Part of a small language model's weights: rotary positions, normalized queries and keys.
Each number is 128 + 32 x the weight over the matrix's rms, rounded and kept within 0 to 255. Layers, rows and columns count from 0. Numbers have three digits each.

# layer 5 MLP down (transposed), 768x192, rms 0.0677, rows 32-56, columns 0-191
157177170161149128164027102157177139172087117150161183159076128158134136110129109093085111104164144168134113170155114062086104152139099111144104091162144137097162148136092180113129075164147074125128092143120126111087118101115101165118151097134131126095081137136113142109081113157146131127156033132123120158131111150152156139112124135144134081188148064101141122143126147146157201125078157123076176075095118069139127149077100132133133133111154156116133119110102152104129167125162135064146137046094168156150112148150146099083121119129139190097155109137165146125106123094167119106
168107133146069148155123131151098102074149142127113195148122131148098084118101150078129109145113113091080142117114159126098164122149147132064089074147132058158106148128143118116123086087145091130137156137087135216202111156083116114137166208166089072080117099142125076170137111137062107104154124101101116120137121133141150136123132116161140142184180133184144066065158115106133083170100187143106155167103105183150142104175118111149143148113127128159085255151127061149111119118141097078186167166133150122085186125106158081140125105094117160136112141126142122081156114132146107131
179086104074097086083117106125091096116090101125109150099118155126098102142079135127148131100055137110088144105178140094123176131139126137221144079043124085156122153117122115098099101108087124194144123085107154136178055189130065146159122095110138125163139113152154165117149134154133154133129172171092145148184140084131137104157150098106111147129095106125210144143139139113139084116151102133129141074120119134171140157127063071090131118161085104092078080164133097083112128069171103143169145055134144156082165118141161203115159106141153126087135119095153128147154133133158165106
161071117102165132132174153112007096148116055136158145101081144159146182148137161161143139128082160184152104121124175086109120159109146168131123162129155179120089113145080020159088115134101126106085129130094113119122145092108141160135140153143148128167138111177158135132129113137194132167104103177164100097123076171157128151182128195076140147124083112105110134105124145166120142120113105130172126120148152135068130108077111129132107137125098150116202039104083067093142128078110139118154182122151175076125097152169077141107141073138138118141166132152124107096128184169121155083
134093123154091171117194095094152174149110152105109094145138120153138148147135126151154102119112121101177146092147095125169183147095078152070123131134167102135153173107172176078144083088129120128157125114157133166127128100184126164161113111069145171136128157162140087094106194134077088114133093178121073133144117105163144116120076134103079139077133121145126104140103062093168122105164116187183107085130097143153132126137178156128082167139143108105140049171137098148150113024127094098058117085104128101161103164143107108093078088071159128150122076093137163034153126053196159122
077159105147146141104190135111152156118130128119146139094123165122176167069111175117146130090127152123160105108144122116116173186063156160119093103101088066103133127214101123148141114118114133107117148132157112105156144118154076134126142144178142159128133139174108180086125106157100161096110142198111200146138114117139097108149134094156085169165076101193082069056154197115112119110103153123147129205122072121176069175134174110112121155066092177072123144139133082042127111122172116101126128227125100085117091114143170120173120117112169177111110099070079148118106109163123137137
128178106142140112122145100142116113129184097136084140150130114117113104121114158137114074182083152143168165191129190118123123089059115133099083171139114189143104060180124072193143092157172122099122124167099157148181163141110088118104123219149171059116123140118076083149154140135188145157136117138151104075171134053158108072124133156108144079121130134113173128154076099089102169175149165112068090153098146162108135110143205139077100119164146146085182105072137177114094137083138102082093147114144201130066132108132134096117158135100097135121132152175108150100069108174145151150
128081177105132155099145108109118106153112055131088085176108117149147119148113038155053148094104139168178172090169134134136139173163086188161196131123153162125135070227091141136113171133156175103075112114112157117099171097163143112110144124113160116136089116094139122150114113146113103128142132122129147065084099124153121082110116130116101146138129100127142106118104072103117191137052147063130135162084163178166153127141236150135146091134127115133131132148151166128145160145117099169135166089103202167100147106188088100122146083099137132120066138127124116127096104200126135232
165103083156111122107086127113123162115115132140169133077132161156102107140073144165137093176089130118186168152157084137137116115117156183121153139150131174155224160130095074077083128167145127084112124173145112157160160103152129114127153101101049116097136112131162173110188064075144117181143148115080088165156117120125142148153168116148120151186121130109079149140176121139135110134130134155126144141114089116118127079042065129072127117097148142140164149162126141142141154250149103150190179154185130114093052116106194112089137144193109108089168130107151144107157147100093140047
098109116101111085115086101108110134161132173134149121085179098097113102118152079151125135096071131127095109157183149120139132067116133131109150092149143057179151133105158136057147060193133095143132143114149129094138133170106142095141077157174191138114132124142024123118120167136143085114108142179141148078162074028087139154156129070138120081098122138195096127163159079099151156070075162114137157116125087136157160177197104197132091144123141138150200087150095074092124117191095104087055158126131102090130121108167156068162122099110142129110124120120121175140164089102097148153
173126115138129104080187139152105135150130128140152116113124133200186107174141125106103126086119158139128153087114130098119163160111076122115100137163100118092153132134149087096164187189138141140094132128076147167106105113128149147134124126145076140117106126079130107160085129127043182092142116135139105164068166175163082123142100130073154115153186120174082138101129091100118183131087159150149124128156119174137155136218164144130108119184086121097095221105150120167144128222151097129116115131122111122122049172071136115099117110086142127085120144178136124123132147132171164175
138085193110144137094083143112105115191140111130112093094179139131069189114130136142179136124182081112092114151123144107127130081129147173111106191086156081070092101091120170114183088161115152134097202097146133093106115162105112154092136188102112114129146143083084142120156121109229090143144061094136079146049184091063083113113172136182117119145130198147107121103086126085108122080123175146157138074139178140173157196075105140099108130173135131163149122115159095126098099065132122125126033143120146139084122135114150101072121126195124162139090121119122133156097079120137114144
163149132180158129121125123122121117131061138129172048113068137166166088111127120146155124149077159108192124147134075184099120113171119143103136091091121155205132123104107074108011134199151151131153145130181133164149126143112100065172079052120140128101153109161132072156098087103189090179109118148110118165195135116116161128073140132114175168044168149144140156082133123141065161137097129153149097118107137157111116124106136126146100136120059140126143107149165099126173117198128136146130124156207170111122062125140104097083092125124074092086127121126110137079099098071088183124
098146179107106084130133114152135046131117123118108135082143077130118165088063123103165104156090119105147140145120183162132155098117140122131147161155120148126121107106171140106099127151149073140223113174115102138145142176109145091175064143129130099100095148109110120104154120143162157131110142133165111081122131126140154147101136159069138143096092120184189115090168105158088150057094078191136085190084175173064099149220129142153155087156176119077070139174130116149142125111059110104150113130164196145174124111139148072106120115109111110109107147139157119142131185166144114071
158186103103146153132097179155113129114187115128181122098124064136129135150096116073128163125133106158142141083242089133082129153142098144134102153160092148118134090172118087109114170132153144186096160150132098118146184119129085156130130116132157163087115072163118099114134172129061145133108151130153135122151183100105162123125160073107157107188092099127081091168149159112122154095077188149177180104118168104183178141119095160094085108117083188066164186137174179143131099139136117128109087115083089161127118125157154136155109134093149127129142183137099154096102124106108168111
108150101139161105050150121151070132163122156119192115084131094123085131117121059074137120173178135149090133124205141144133130137102115102101149131114109084132129153131129120155084140183113162134142162145155141149073109097067174114095168156075089145085104090163161097214132102158084181119128119081105159119204167137144092141062129121156150107155151112062194100157109154155096125143172082136141152166158192159096172115119127111159067108148112174114109106174107190121133155123102131101121140154145086112084145170169160122159165129160172168101151138106106138166118184122155130100
137135147108124125121124119148095100174116130136107135079137129154131130141116100099144106163169080101093183125147096185127057154078098178111148215100090141103138130151121141102179151132202131151154126160081076164135112164110127106101113101173118122119133126137115103177145115148125136133133013161154115185120123184114109110075133121123142093120154105156149166176148057134123120163185184129117192077163097135061108176080145123182065124158128110117171170156098174142169128152123142158122135174133151079099110183111130145181126136097142106128191087116070112155106138123163176135
142095107128075217125108186109085134088091162123068137108196149106076191155114153147092111110099111154124114178125104140117141172143163168125147112153079142115177168150120092131124145147129096116165093153170076109100133090108107089095144115164108132160085122130110141170161138092116117108153158155082105140120092150104137105106226182117130144131131168109110137139147116100180110150079157104139127110123166058139143133180117093073178156130119103091103108140082160100119116168153131137174173090178097080073119094105148078161150174080140096169159125066142088145170127134117145115
150130140129129115079157121151134146127181103095158151110158139141079146201126119111118075145142147122137133142175071103116185164094133105098159133162120178139151127134138156160128094108162177102143106102107154083108170091132181129126188110127122124161030149083105073129102172098133189130167157103170109084077095135106138151156086143100087159166183096135084147131118185110151127113153144161105126182133137114163077119123087182140095128113081152125106146164141052137132148158148148228080137129119180055185125118083137155125134142147093115110091113127116062115148110139114111145
160158095137110211169185091100073150110109117090120075068139149099133078096115078171134132082116086121133142132113126156135146058097134122139081147148109115107111114102097131102103176110129104183158136113182176161108072091112154084095144139089194079135116175152112115111087062102123157145088124083165171105127144151074171096140120091162137167093077124135132151134147112116123070061136116103099119132166124158178124126122118108079119148101133125178107120113096130125102078126148172178112182168169151090147077126099098171172084159114108122190138148132117159079034098112103120187
128173143147164149169191101077089132101085140136120119093149141119144086134106156085149146135158172151095094175141124157112114073128181123127153095151113107135114152100131125064183123123094122149161100111141097183132133083126138118115180113103101140128160101126118072091080137109023128103108116148116181119161115134132124159166110209172134124106153121150175144141108130136126100165111150080111167129138136166118060075115121086133198152112129139173078236152108116112141145190112128101142150151125047125191167146154104129126155083140157130160097114184082111123155101169092116145
146140165162165167129137085132076110117158140113075126082137098093140121167102160137094166152125114109161143110149125141097147105172202106142127145138138079127119133119130160167081142131160115079138153143116106161132112069057195087076135165143061161118200126127121176110078148092065141149128090130068155118137124137151128131132180154096038129115154110199141131126163132112114090100140170124141139170097132126142105080146180095157164126101097078122084255159155134147099145187106120137137111166190099101207130131109172042154145149127098165106115140106089144068098140113124119094
138149175081148125114136178148163142135113137060109131121151158071082130151101149163123169078124172110118130099139022078104171134150092116183134088108146108174131154181145100110180101110134136135155144182123159090161113151146113146155163132098135128152118099148124125110114119100178091190112169200148089149141147139139161094172152141101160130131146141097172090139106093164148164158138189124148150116113093113044070164139156121116108150165117146130093191167153117138114093159108115117091118071131072122111174088168164167137113142171089124158156175141144136112123152091096087132
093123118136105167175150124184120090189127109104149134138097121097143190114159094159114202119139081156138120124150161102100105127142135144157120158177117182000108087150135164183209114116163119124118146132098135132120113160118108141164142085078181108128116124071131141161199132157161126136167107144101157115145165177171176127117143087161143152136104136137056107128146147123121140133139188133155151191138127094120086153186152161151116129123116236158161172148154188157133131115098054131200113058138085216109176207142111110158127121135166167184101092080150132105147088055111095163
111051140120137156140161086133223166108116133143117172199084095155156073162117090132129109120100182147142152113116113138128138045153129121109119117139092134153134177171135158179117139127113132119138097162125129148117197095183139145165090115134092111145142112129129134128163161111137130188125142091115132174146152131154109127161082146087109105125169118106239085140158125111168084102083139177014121124138102125215121031132148120099223116099131118105105065124120135119168157158103133140121168056088180148107114115113170104091118096142118123158094089178143136133094154152112149116
# layer 5 MLP gate, 768x192, rms 0.0783, rows 33-56, columns 0-191
134143118126129154103085095109157102138137149135076103132118151148103173127155155151092114181160152136152106109080138088139083155133168036123185150075164155158132108158078114183071116124154104089106128149095113096105049119104095153167095169194172109139114132123120116143135115097154106182097154074173101128097138094131172160084189130147152089126137086147144159134147115158100144150120116132088154153140121128118182098143116065138132114146112126112106135143112086121110114145126204142166137132074115169099164127129076131092153107120114124170053141199105135143082121055168107100
140121080060184092128098136078131099097129170088191069200136112163188142146135139042128131136107200133098117178101095144141159076137086125158045146115154140126149119133145109149048141103156118121175115170176103137127084116098091169149095144165098090104115121126133134153200082127145148138125106105134134105124146081143093157121085168138213162113054118123119089103136144107159118112133077127139148150160136051127085156122187122194166048131107158114091090085153149071089155102102113105154158170103102103127088053126066138192104157188111148129173150170167117078123161109108079166
125150148089138061127117148094106160140089105147139109182099097166087139063096104157138183122107113162150159100086098143077136076149154183181153166105138094123157110138084117128125096088106128151065115135157108126155107149104151031109171119148105148108165113176101128124156158131153141156159191113124117164162127172109110164091176134116101076149133077129109107181152115080158067080132084105154118171155181115123102087139158084137103124107132121134115055096118123126117157060124099155092068121096140163071090144135121194148114106068160121087135083117156175199091100106119056075
098161106110146127055145127123136130144127157159115137104175095096110174113157133138141083123106145118129156095098100090116160058150158115163212175125162203172087106153107153151136101042121153149163138182127129134104165198120108135077045146138148161125113122121094154120124105200123190161153115187136156084112125108172169136154125113068147130189086155097091127120117153103131138089139096181132125152124086096119127128132101068129115086181156146149087134130129122184112111163085178148115114125156091130109113149119140106106190191113111158052133171123114126148136148131137071099
107153129095141163114091153092095143148119113070103114165134145104127233085121084124164160153131149189126125170136192112114081109166108166227091121076173201113100042141108114162137091097138084189045139104090105124141143172083095169147171131186121179172158148122131087122179140190206166065121124103149101080109180078104024143125155168160141127145102150156126171092110116088119126180130000140155107122114122086084131154090144165152137109150165094124157112086126091124094137112060109101147132150131135144126084106134114104100109115144189090156110184162119127063041096102175129131
117129110087137163140114121127171146126126195126105160140087158126058106119108153096172140099119144153152162129090156085153187150155133164116107088131135111169115115183145124202110130139155083142155126175154102109103146124128097076133153139148177045096155110131100148098182151163161117165056170105148166135116106136109116121150147094117122089183124111143117143124131141093133172147168159164144070164154078180178135136166185149171140169159064104118116051109163148121134125103140139122120073147136134121081087110115144146121136188137125130115128151129141130160167163152163159157
158143090176143168113111145103123152140150113132100064173160118130104176157211164105107186097195172056102105098122155120110129203208147135139208193118166150106108059200057094143164099119073151126113127133148159116098094176177101183102158149110190183161132117110151057129132075124123092105124142146133107099070128163123172118118143118153120086158099072242082120129090169101143202188130146127128168115150149122177136089124142062120103154148076096171120119114143135127122117122164146184191078100096109172090157105129159135131206169164096091149069101079155129127113122099099124122
125180124149124181151118196098127085081104119112153144110054149127127170115128142130147143151140147114109151119203132071091145058112115090164142154070133163158111140167110101208087122117150100110194115103115154133165120140153107091135134125194153147168121144190095119165128114123123110115180136114158135110117094122144087176136172066130139144192199154146051143106084119136145169068116104121113137132128102123115165142144210091168111155124172123139144116133179052105096060191100125094108096110161100128156143135149121130107182149148127121171144167157094140145133124068032101124
171119109081118206130109160121102150173125053174139158132071071147146104128154162152139094141155102096127193154183143091148069123161119163139149093161109144121124183171132206147105117151144087125156127122159153097140133064142151160104136160165169082122094170170068134200154123062112118133170117094121075138161153101087118095133145148127122181128069052143143077134124152117136140177098075129148165152092144196158138103106130088117200124156083139112143105140114129089103092124101133165167151162106133173116168109124147149114116135171159101169120156091116057146086131170155137180
172145114113187171127097145089127156137103144118165102176105120109126163084143121088183123122145127162119112105129093109116080145153109120136138127082161119129165112151100128186112022105117117110120088179123147111193147149127047163163122138135160055116106153124075141109121150090157157071141112090134154100166169131155141112138130163118116164145132170084131129154118187104177135121147149176097121188115132097110130166125131125117070132144133165106169116147130142089102129102057186128131116135125122149132142132205131146170157117139174160077172098107171137132153121090078120155
096095115109096143091149098075151150141076099118170157177152166085107152109116127153168183082135125148143094149151138039136159140128092099157074133113118107149084127135089144140167120101105181156129160139128119146154141131115119094080135105097095130131131086068147107170096138018136130124065120194134088154164123142153136088135148144132136127168098119113093136139151146153077063141116088133161154163083106153067112186149110140138114144106102135145091085140056053050105117082086107145139097178115133140071101135106194130104130091119119066082104113117146114154108141140118127192
178145152144139140138102223091106164189083110134222126155124186116102164050129149092138138146176134129110113088140105133100072116158127098199118135145089135133167103148088209132174054139147103125159060093118194063143120067156126146172161192154141178101117137170118148145110113165159135170195114157153149107163117046122142094151138137210095135097096120191110141128126070061150159075137158132110137174106164143139167160088136083115126100130132079178139112126094116147175136140103129179169100130134155176121127087123144131135111128164076095144146045119089157167163190172125171131
115218110122144101098115117122083152106133182086179127156153127187117142121182103154122128134122104078158117105116124102096144169083092138097131093109102094140119066141094124185111101105189090092168084152094131124163092160152134089167074136176104145172133122105154104144164094112166124139119105111126147086105075130080111135089205177121179152156121172156147104079115139120155164118198119164106116124131141159101084150165108135144135180172139118086158111113119158150078161095115145170143109114164164074125119109180116112137098126130137129123098140176159078171067166122077080037
077178218152093141144050076112083096133149129115071120146161166073090138074114091166183075173138136120157086180061146153119112068175119136170101142081149136162132176164106056124109082052222095112158133131097107177158131099139153119151152132113146139107149116130124129131170117167203130086055080162146144127146140107162119122136135103132106124127093171113148096090144132094111163182099100190128154098128139043075196118091130143134116128137196126115159091162094086123129131088081142128163117145168148124131132091101120099127150127115114125058108141141145171138129120085156124081
154146150184099160152132147092139103128188073098120120152162128093169165107180072128142244163157169125154144127187146150152136089136118146151105154141139139177128098136060175109149100075121134071133122114182130146127120107100115111141031128152124197093126095202074139158114120140134192086105131149164128118149122055153142118184157129144067189089115079123119185048129107141191134105147086122139076138138079101131120130133140134178110111047093132146097119142176115137118079086100153101152112105138148102081081147120096109141121168211129101135181080144205145104121111155111076087
172146150186160121138131144098112088181076096171140113203167177151105130142124101134156089104099084084094109159144103119107082137173085131133100065096117085120123101148089118144138141120199178064162129124117095053167158126107138158124146104138095177096201137144154117167101139089145097049121114154110128161131089197085101138140111111123163117163155137112100133126161070141068146080150137123159131140108146119114081113142107082080129180112093158099096069160148101115083115104101145164079113113114124109085131205174101105149134152104123098082177169124129079123105163134059127138
129111138097160138136118061081130072162065125118145114172082160164090140093103155070182153120158169132182172180117093135125131135044136127068186069087137100170143162100043186121103092130154170075166100111136123140149119140107141087093089141171113147099148109120067150107139103134152103138144122109169086169092151187161137137115157178115132177099143141172119118109075085119233068128097132136127125139119137085156112118133149147201171117108125113141129071141164100095089131090119136117149131096038154180092129121195144186100133123193083118166140113128135108097140130141154120134
092202102105110121138087188114102094070091125137087108140162120088099143097106100118120162054134125109143103182137156098136089162163118179085183094129132058166091142109111117144146123130097135136128114117065133129138160101142134124148166161121119085102114156136120123131130144127181143140101118120141142178175146102087210139159150113087125165147123092135165136137162134087107104127112121218107146150127134147116174133121067148130111150162084125114097125162165177158150137095146193098109123204172150148150140146164130121096113169154084137081100104135096219142108149118143137145
146128100078178120138063165030099116142092135148147140162170172126163242119147079090144125160120122103105115108124115067167178131161131086091136060121175093116132175143167157133098109054137078088142128118169133168125166113113140131130129068164177125169140116077115088143178141142193132163153143059157194147120131150157106130119114131181133164058053144136122118134129067105144154189158135145128090140141150139143150116171142116179111109136159142072171105134128112149161095095106156067146124163101176121149075080121150077143085112193125122135144108148199151092085134156087102128
189119128146105153137162127126187126094146179173127136123164103140133104148142142073085174126092139099163125153127065156164133101109084081108120159132145121165108105128119169154122139155104181115148131150104098107140185085178155159116195109121117127136135162104137107120143143065102161055115138114157139165100140157100146140171144201101152090136130036138119146131142076143095131106110129139104129159122215123165134144076106124123162112105073091143151144153153089165107127153143125158093137084183138136133110133146097116115129110124124143116130145153164106072099079143137130174
115126207175146105127153113120154127138090151194165157133151160165102141068133114074177115124152088085183144140142114158085113166110139122126113115070123171110114120125121149166187124097175140179154139135097172126156126116162130122159143129119196149105183156078109168134149144062125095098139197139150073122171094079139196174110144095161161087183099156114112150152121094156078134120140104151049138114026137131127065132068090150091133087196134179094171101141082118130121084139164104101108107138116128148088140119135110132171102133110135112123147101146094145083140140117098104163
110163142133157114122092175105137160122127112084087128128103117152096154099157068127192111113067133106073097150167164107164128111076112174203175161088170102164121126139090124143097068109116142039133181160192092154120136133135108139117154120152058124142128098104105088105153127112165158094195106139049131104138148090137077120142120122127110153143113118174135155126095131118096103098200141144109143110111144086114172144093166134142106099142132139118159086103175115110126134106084104089161072182132116193108127140209124141167127146039147144139097078130145063146159121145140080130
128134186103169164103127092060125132115071160158123167165146152106103109142123194128143159118130167141157140175146110069080142053118097102114150116128164130123178159110123155186040112105131169109146144110114089094154128116137093128150074117126099153194135097163129131165165150115223079091209154085172154164101158168202144109134156113148104106104087119142160101172166159115147177130178142160119118158129110091129100182117160128076148101110054135128112085161114100121115134099086105098105060143157131094091101131121086110098128174160152137153116093195088158231147150128170005190
175091151153142185155122115035143118130096172108116128162140078116128179101110109112126132150136198155116112073068066200049121131128070155159163119088153088139123138133115087113150086143091113150137121112145023187114186131095132144097080118143125094141171172167107177192114128104168111084157147170090061102192132126156073114121142186177126143158087133176024168157140154132121168053117150116100096115169101114142060146100120143187148111047072142103130060155146123087125147047066182148141130128155125115118125105204088149105088100123150166123152060063136127106092125163183073162
# layer 5 MLP up, 768x192, rms 0.069, rows 33-56, columns 0-191
079124070103106046140125078129148106087109179125129048162135061191135140131138126153144114153122110136079141125077068102104150133191126104181130183155132093137127122173146119115120179118125119109095117121133114098089074154112106134134116151132118133104082157157123054102196151163102141169160097160145182118143156054056118173108101187117145071173124136179116119165161122089099148150140080137146125161135087148081136152127168094032123038082146076079104122174115151131168145123106114132144111071143115122142138125149109133195155106124075093110141196162098131111173097149103139081
117148109175146183146127107096148112133163066127092183093143108176197077077180149071080136091135078101151116130128173112153113112129118150123103169090121115106118095101099143111122109119169121114102154203110197135088121124114093135126117092202162045114132208151165082127139151128113133143158082124105193132116184176104160135097197115100162118088075169143144122111130155111149132144131106163100194156133144076149122098168120106106121171118105128142150132129128100133133145139136136100135146115147106103156120151169081117106107180149096115084160145183082127092142145064134168161
131132131180163102154084127137073172112092080130170141170111124148185135144108113095165177069140160099106107159202143129051069200088132113145141167151115121065122113113106133150153117148068142105145073103134152106074147207156106123163128128088115107156084112093190118119145070174133084108155103187102143162183071134151130142165098108158105159115182116145096124112137124160118099181143170134104109165139116134106128157084084204152160154117089131120077141095094120120168143152182138174150134055135117105152121103162145158137136085147208138122141122117126150094133153114130096146
136130149144104099129174135136146163127165163084077084127135100156106130156110182196158079162100172195115115145124181133134151123094115138116147167127113099143166217152134132092104126125130113202181156128104144193138059130113153114119163115092137166159100102164183105096145140150132142164093091103130124175134181133163176148150112164082112132157173070152138146156099140104087134100160131115146082116115096163153108230145104167173058105133183144116128161152166127163125137139091089055088178166114129159106187174193122106162131096122117127097177161091206080108164126138190131111
135151116165166129177144086151141070118155082179128119118101128110135146143089160092137075124104092048136126186101056136116119092116122092143119117054091094142189175143124113128129097143133139117187073184118142144182094088150177123153178137099162149036184114127159110080145107125119125108135120168109134064133135064173131066114073101116170144172145098118156165123130087121104130079099113131108145116201115101135131144110127101082127125114064168109067115120159199166061116126169178102186092063177167102087163086159156095140193222096104157117095122154122139106149119134152126122
109156139121094138138103087123160122092108124114122059174092105110149149151164076159113138149169150136142129119122165164142143120089113074167200161150121146160138108132118096117109161127162092108136108175131174215167086133140170114163149122143054110110070169115087110147131041129143165130163116131144071106128040140089091094124129125098153142096094142156161125063165145186136175067140064097154086135101069161089126080106105094190164110118161070113127133137134150176123069085065160129116159080094129148178140191079160155162112099097135083068102148156109125139121128106134116103
129155181091169143061131093149120165105138143132137154144126153112113128115137093173131159127186095201147090132088124110142162137177106136129148157074178105103132090081092105154074148114186128103126184178153118078167103138162114080099112130123052093204113109099151113052127153197152060097125149207135151127102126071166164190139119113115161129127141064126116088153082111127137105148154139097128118117097156061144089084159113102063167120093136105078137144121118084154082139123131123129143089079100136113118202127117140187085129175163157139187172155136117113073173018049111098163
099159102076152103096109151070217184112134169129116107146158117094148110101120107115101085122147126154125132151129107102106123103117155114130105210133089146119166124070115094115157103158115152082166100168157119080135183108132121059222146100089109093113090086145068122153154165143135124174108100179157157093065081170102080119152185132121118173125116162174185093188173177114129104143109133147137085093131149074116136133053137088075121141117134105134083143165108099127141156140118135183142155148111117134068131127106083118162146163134101104125107126046168114142095159104166071113
153076180141123173161157127133136138152124106154120230164156128123123134129145143158146094114155107100207097067107156161111075124064075113162143114093207130112198130099106128074183100183137134111109159092140126121145119151170128137099130100070082076136097154120186091175133179085127114157180126073088137170153142142155153143130135088173150126182104131083160118100152173096147148203077092100080096085139107103130066083098136141141148134084138114167196118188119124150159121093101128186142153122116112101169149125178108089075090127081090186093151113138159127190118142112172119105
142090092134116154172134096159183118156112160098151138114107110106194114112148097113113074132134128120112078134139122113148137150110057150130140112125111122094180109136126151120179136134096089113084064173116156155119168151103074123148129130086159132110094095110103110109152135109108134121129103084123163142144140118118062099174097157140144154117141185099131103159158154150176134148101173158100051159156146147144162149158180181121055172104108141082112132133154126148114162143111161119070119103139040083140090143150130134120172132130161151098207114102134136165159169126126125187
152087078124160145138110108165153202141045097168108126121130075147144038162136121140170164079165115095140087109104142143098138137111124088142166079133146155114074114141171182114116150141124143093162150101133146124149096177199146153117136170126163105159158085143100169092120141176121136171174123105126071158114165122118123100089178091108109124149137128122126206163171143058138159113154102195092068130073103112116078155143170126124173172149122180142168152138164159138155060165149095110106106165040106144158110133106141219132111122092083180207092166173071129114146146110150165156
119126142134125093225133140110155069117099071081136109132167174081204128146144079089102098130112121098115054110113101157136162134101087131153129057086106071158137085133135085122133112109184111163121131151132101198139129133134103156191103086166121105125106168058134171093172198108136122086133107118167098107110116111116180193141193165189125158101114170143159155153151087096152160142125131161133142107101129111173144124087127147169137158110161087074053190144112136123162169132116161172154130137157127132128125205121118158091093154130123126094073118077108127118105132101077097086
099133150166077140088121136113126129166102175173141120148132120077059098169107099096172133128098148167141108114100124151130124145195178102138155127162127177153114105110075193080142136097133098136171111141120124069125131132163125098166132129144088154167113077099082148134062096140153111182093192118091136120011184148140136140190097100152127088090170182126129110127138145143086134101129108155137109106080180118111145148087137105085143129158140104091090127130112147190032135132170080155116109119144113140118072132125157116127199083109112078145082150122131188125100116119143153142
110156150137134166082116158101135042137099124178147132108136099144099118140194122071148104144103180133120083152092122124120158168098071114127138111079094106129139092135082098101115133177109142148079126136175127153183115127176121159068143204106159096138157088093123158154207106147140159105178047155091167121154134169089129133095182146139176111149118121133158073142132118075196135100152156134168120131136145119113130107147128167208113116102147092073135135144096142141103150116154115182149090127091133117115151094125178093080138173152114130089173080173148104126163093114163129082
097115093122120146141115173159127044109120045121092151142109114140158181126126162109129079104168124107161158170134128099096045101164179128100131159177139120143126078159141138179115165198164146147077155091156068106194141110129087143086128149165126153141060168119165086084112099180073145117160142117182112085115129092088110137125060128142194124141116139178130152123070108133129157098114121150147156145178163110111135168161194196099126084125112128137158143157171100088167118140110048139106120117102119094138179151124149174142110121085111058176075143108140121116129070175169150140
107191147111153123118101134110097167146142131066115128126112122156118156084109085083147145107162131123152132148132150150117178156168115072112115186102139155152187129081124137046121159143097129083136077185117134087136134150052110094115131108105180134139171115110112134153161100204122066131157150071154096133169185159123089189127142135134144128131119158098085163147140137163093169125191168133139100128108127144125123084129164163134107113183109174108145122146140139133058123124094116096121081093121121052085104114159061170101169135122106121188139150099184130162147178061142080172
097158140170133142174115123122128138156183109179196138149137091134100088150110112118143107167135087122177057098193115140068127067151135137119104132122141156080116106152141139150138100116133087147088061141149071169142136107082140151137149143139174114191130111126135146139171094155128103164132144110106150144104116164023187145130111095135163026114077078128128174137141127095134132089178132109124145173131147158108099108167093111200115132150176163104179124114098104122155153101136199171078159089099138108134132095128147180163115122127115165159125136098198121151142114057124131104
167103163124106110139131096139142136199099083185139111151094139118160131115170176139134124104153119113084178140077147132115173122169138138128102129172096106130109093125168136141109157142170173178166163126137128093159066128117121122082149135119138120056134089081093089124159096153124126128161123141143128152107104222141112126087183159126129082107132180216159161132115146119162129109106125149134128120133093081150145119151130152131114109208091186132148107181106080135097235136085043130101170132106154074129163122140090161108044130080148087131165103149117120143151105123074113124
109157140095109100161097108170204133063173104154108106102111152133117140134056105136137104182108086123138116142134180131155097072183127155185056153112049117135068093095118158176132143128097131211118109107136155206092065134123135117180234147092180089111126163160156152137107123153123123143061100109133156202104132132126149183101149155116099169151098128111076129096100155102108106105162155144170135172139160129123161145178066165187094156110146089164151125171105098134117106116128079129131115141148110121110162120103105152175144163137072109142135158153123130129154101147137166164
099113108120114168082093140101169113132108084117166114129097112098134140092118163135126159141131113112099172054146022130119174162121075114112141120163164107119159029170060131202070130132191183157083112163148139105087100104142094185155085137130139133143077120215132157133143106087121151112106190138101106128056136170089072137135116101102078131148135145142121123131134110127099129154169145117126103098150132093158144134149163142151108087127133152125148083107097119134122144097129136167147107070100154146080149090127115141119081149137089122097135129130141145170151123106148128128
140105134105093162111163124154150100115106174086145130108114150069113101116210150096130145130163093162206089121135146115126155091115100087116119158144132122080181053143105185117060160145096168166094152125144138172134123080094163138097182091124078152153112102185134112123126122076119099107113127166132068120161168152123081137106122134121101128158116141100176104135147083107138140124179111128149139134099125159183145172127130134107168106085157199115124141135189112123160142163125133136099145180215133127131175109060161081126139111114046121127063100128153160113113142133098102139
099144147108185113139103118124180150151112178105126123135147116167097128096171203102149145137106079090066137137121132150096182097113081116183146152125199103058186189160061176125088083125162104069131114144165111122129129145133191083101166178131037110154074117051102105104214157126128098161119053110133164130141089152116130141147115072162122150145111174147157099160169119128138115146104111049151100124129139113121110146064122110148101188139102121115117116148101092108095117110062101152097077176084146096118175093143111157147139154073130098129156130163128143106103099107095184153
115162122047136114143184070143175131159129157107157101150121103093109111099109139127110218152115147210104119146113153162115103176129142184123224109118168178134078113099086098129113117112122138062185108064116137077126149164113124150158072140100135115081116088138124140074071102070149111137059202144116131099110160157153181179168120130125046153154113189148119088125122157055143055078117184126143094091133177127116104109118198113108050171192138115113115117133112088136113158125133183139123096082102133123142036096121123060165145145152158171112103086109218171177177154134153098183
158114130212158138150177032154127162150101153186151187132208168164143113137114152095191208066147138127145062101104123121150169152101120126143153163132093176072148142142175144142152117047113131111201109083110114138155105153112138137092079081146107202172123170129104171120104098100084124108123108139135133180170149117132107122139149124176167116117141174084138122125174122131139135071140137123120208126086116118168080087169134045160126090126117174086154158134121141175076094143174181145179114110125066092115134125103140134143151137137097131134140099070118072153125083167114113132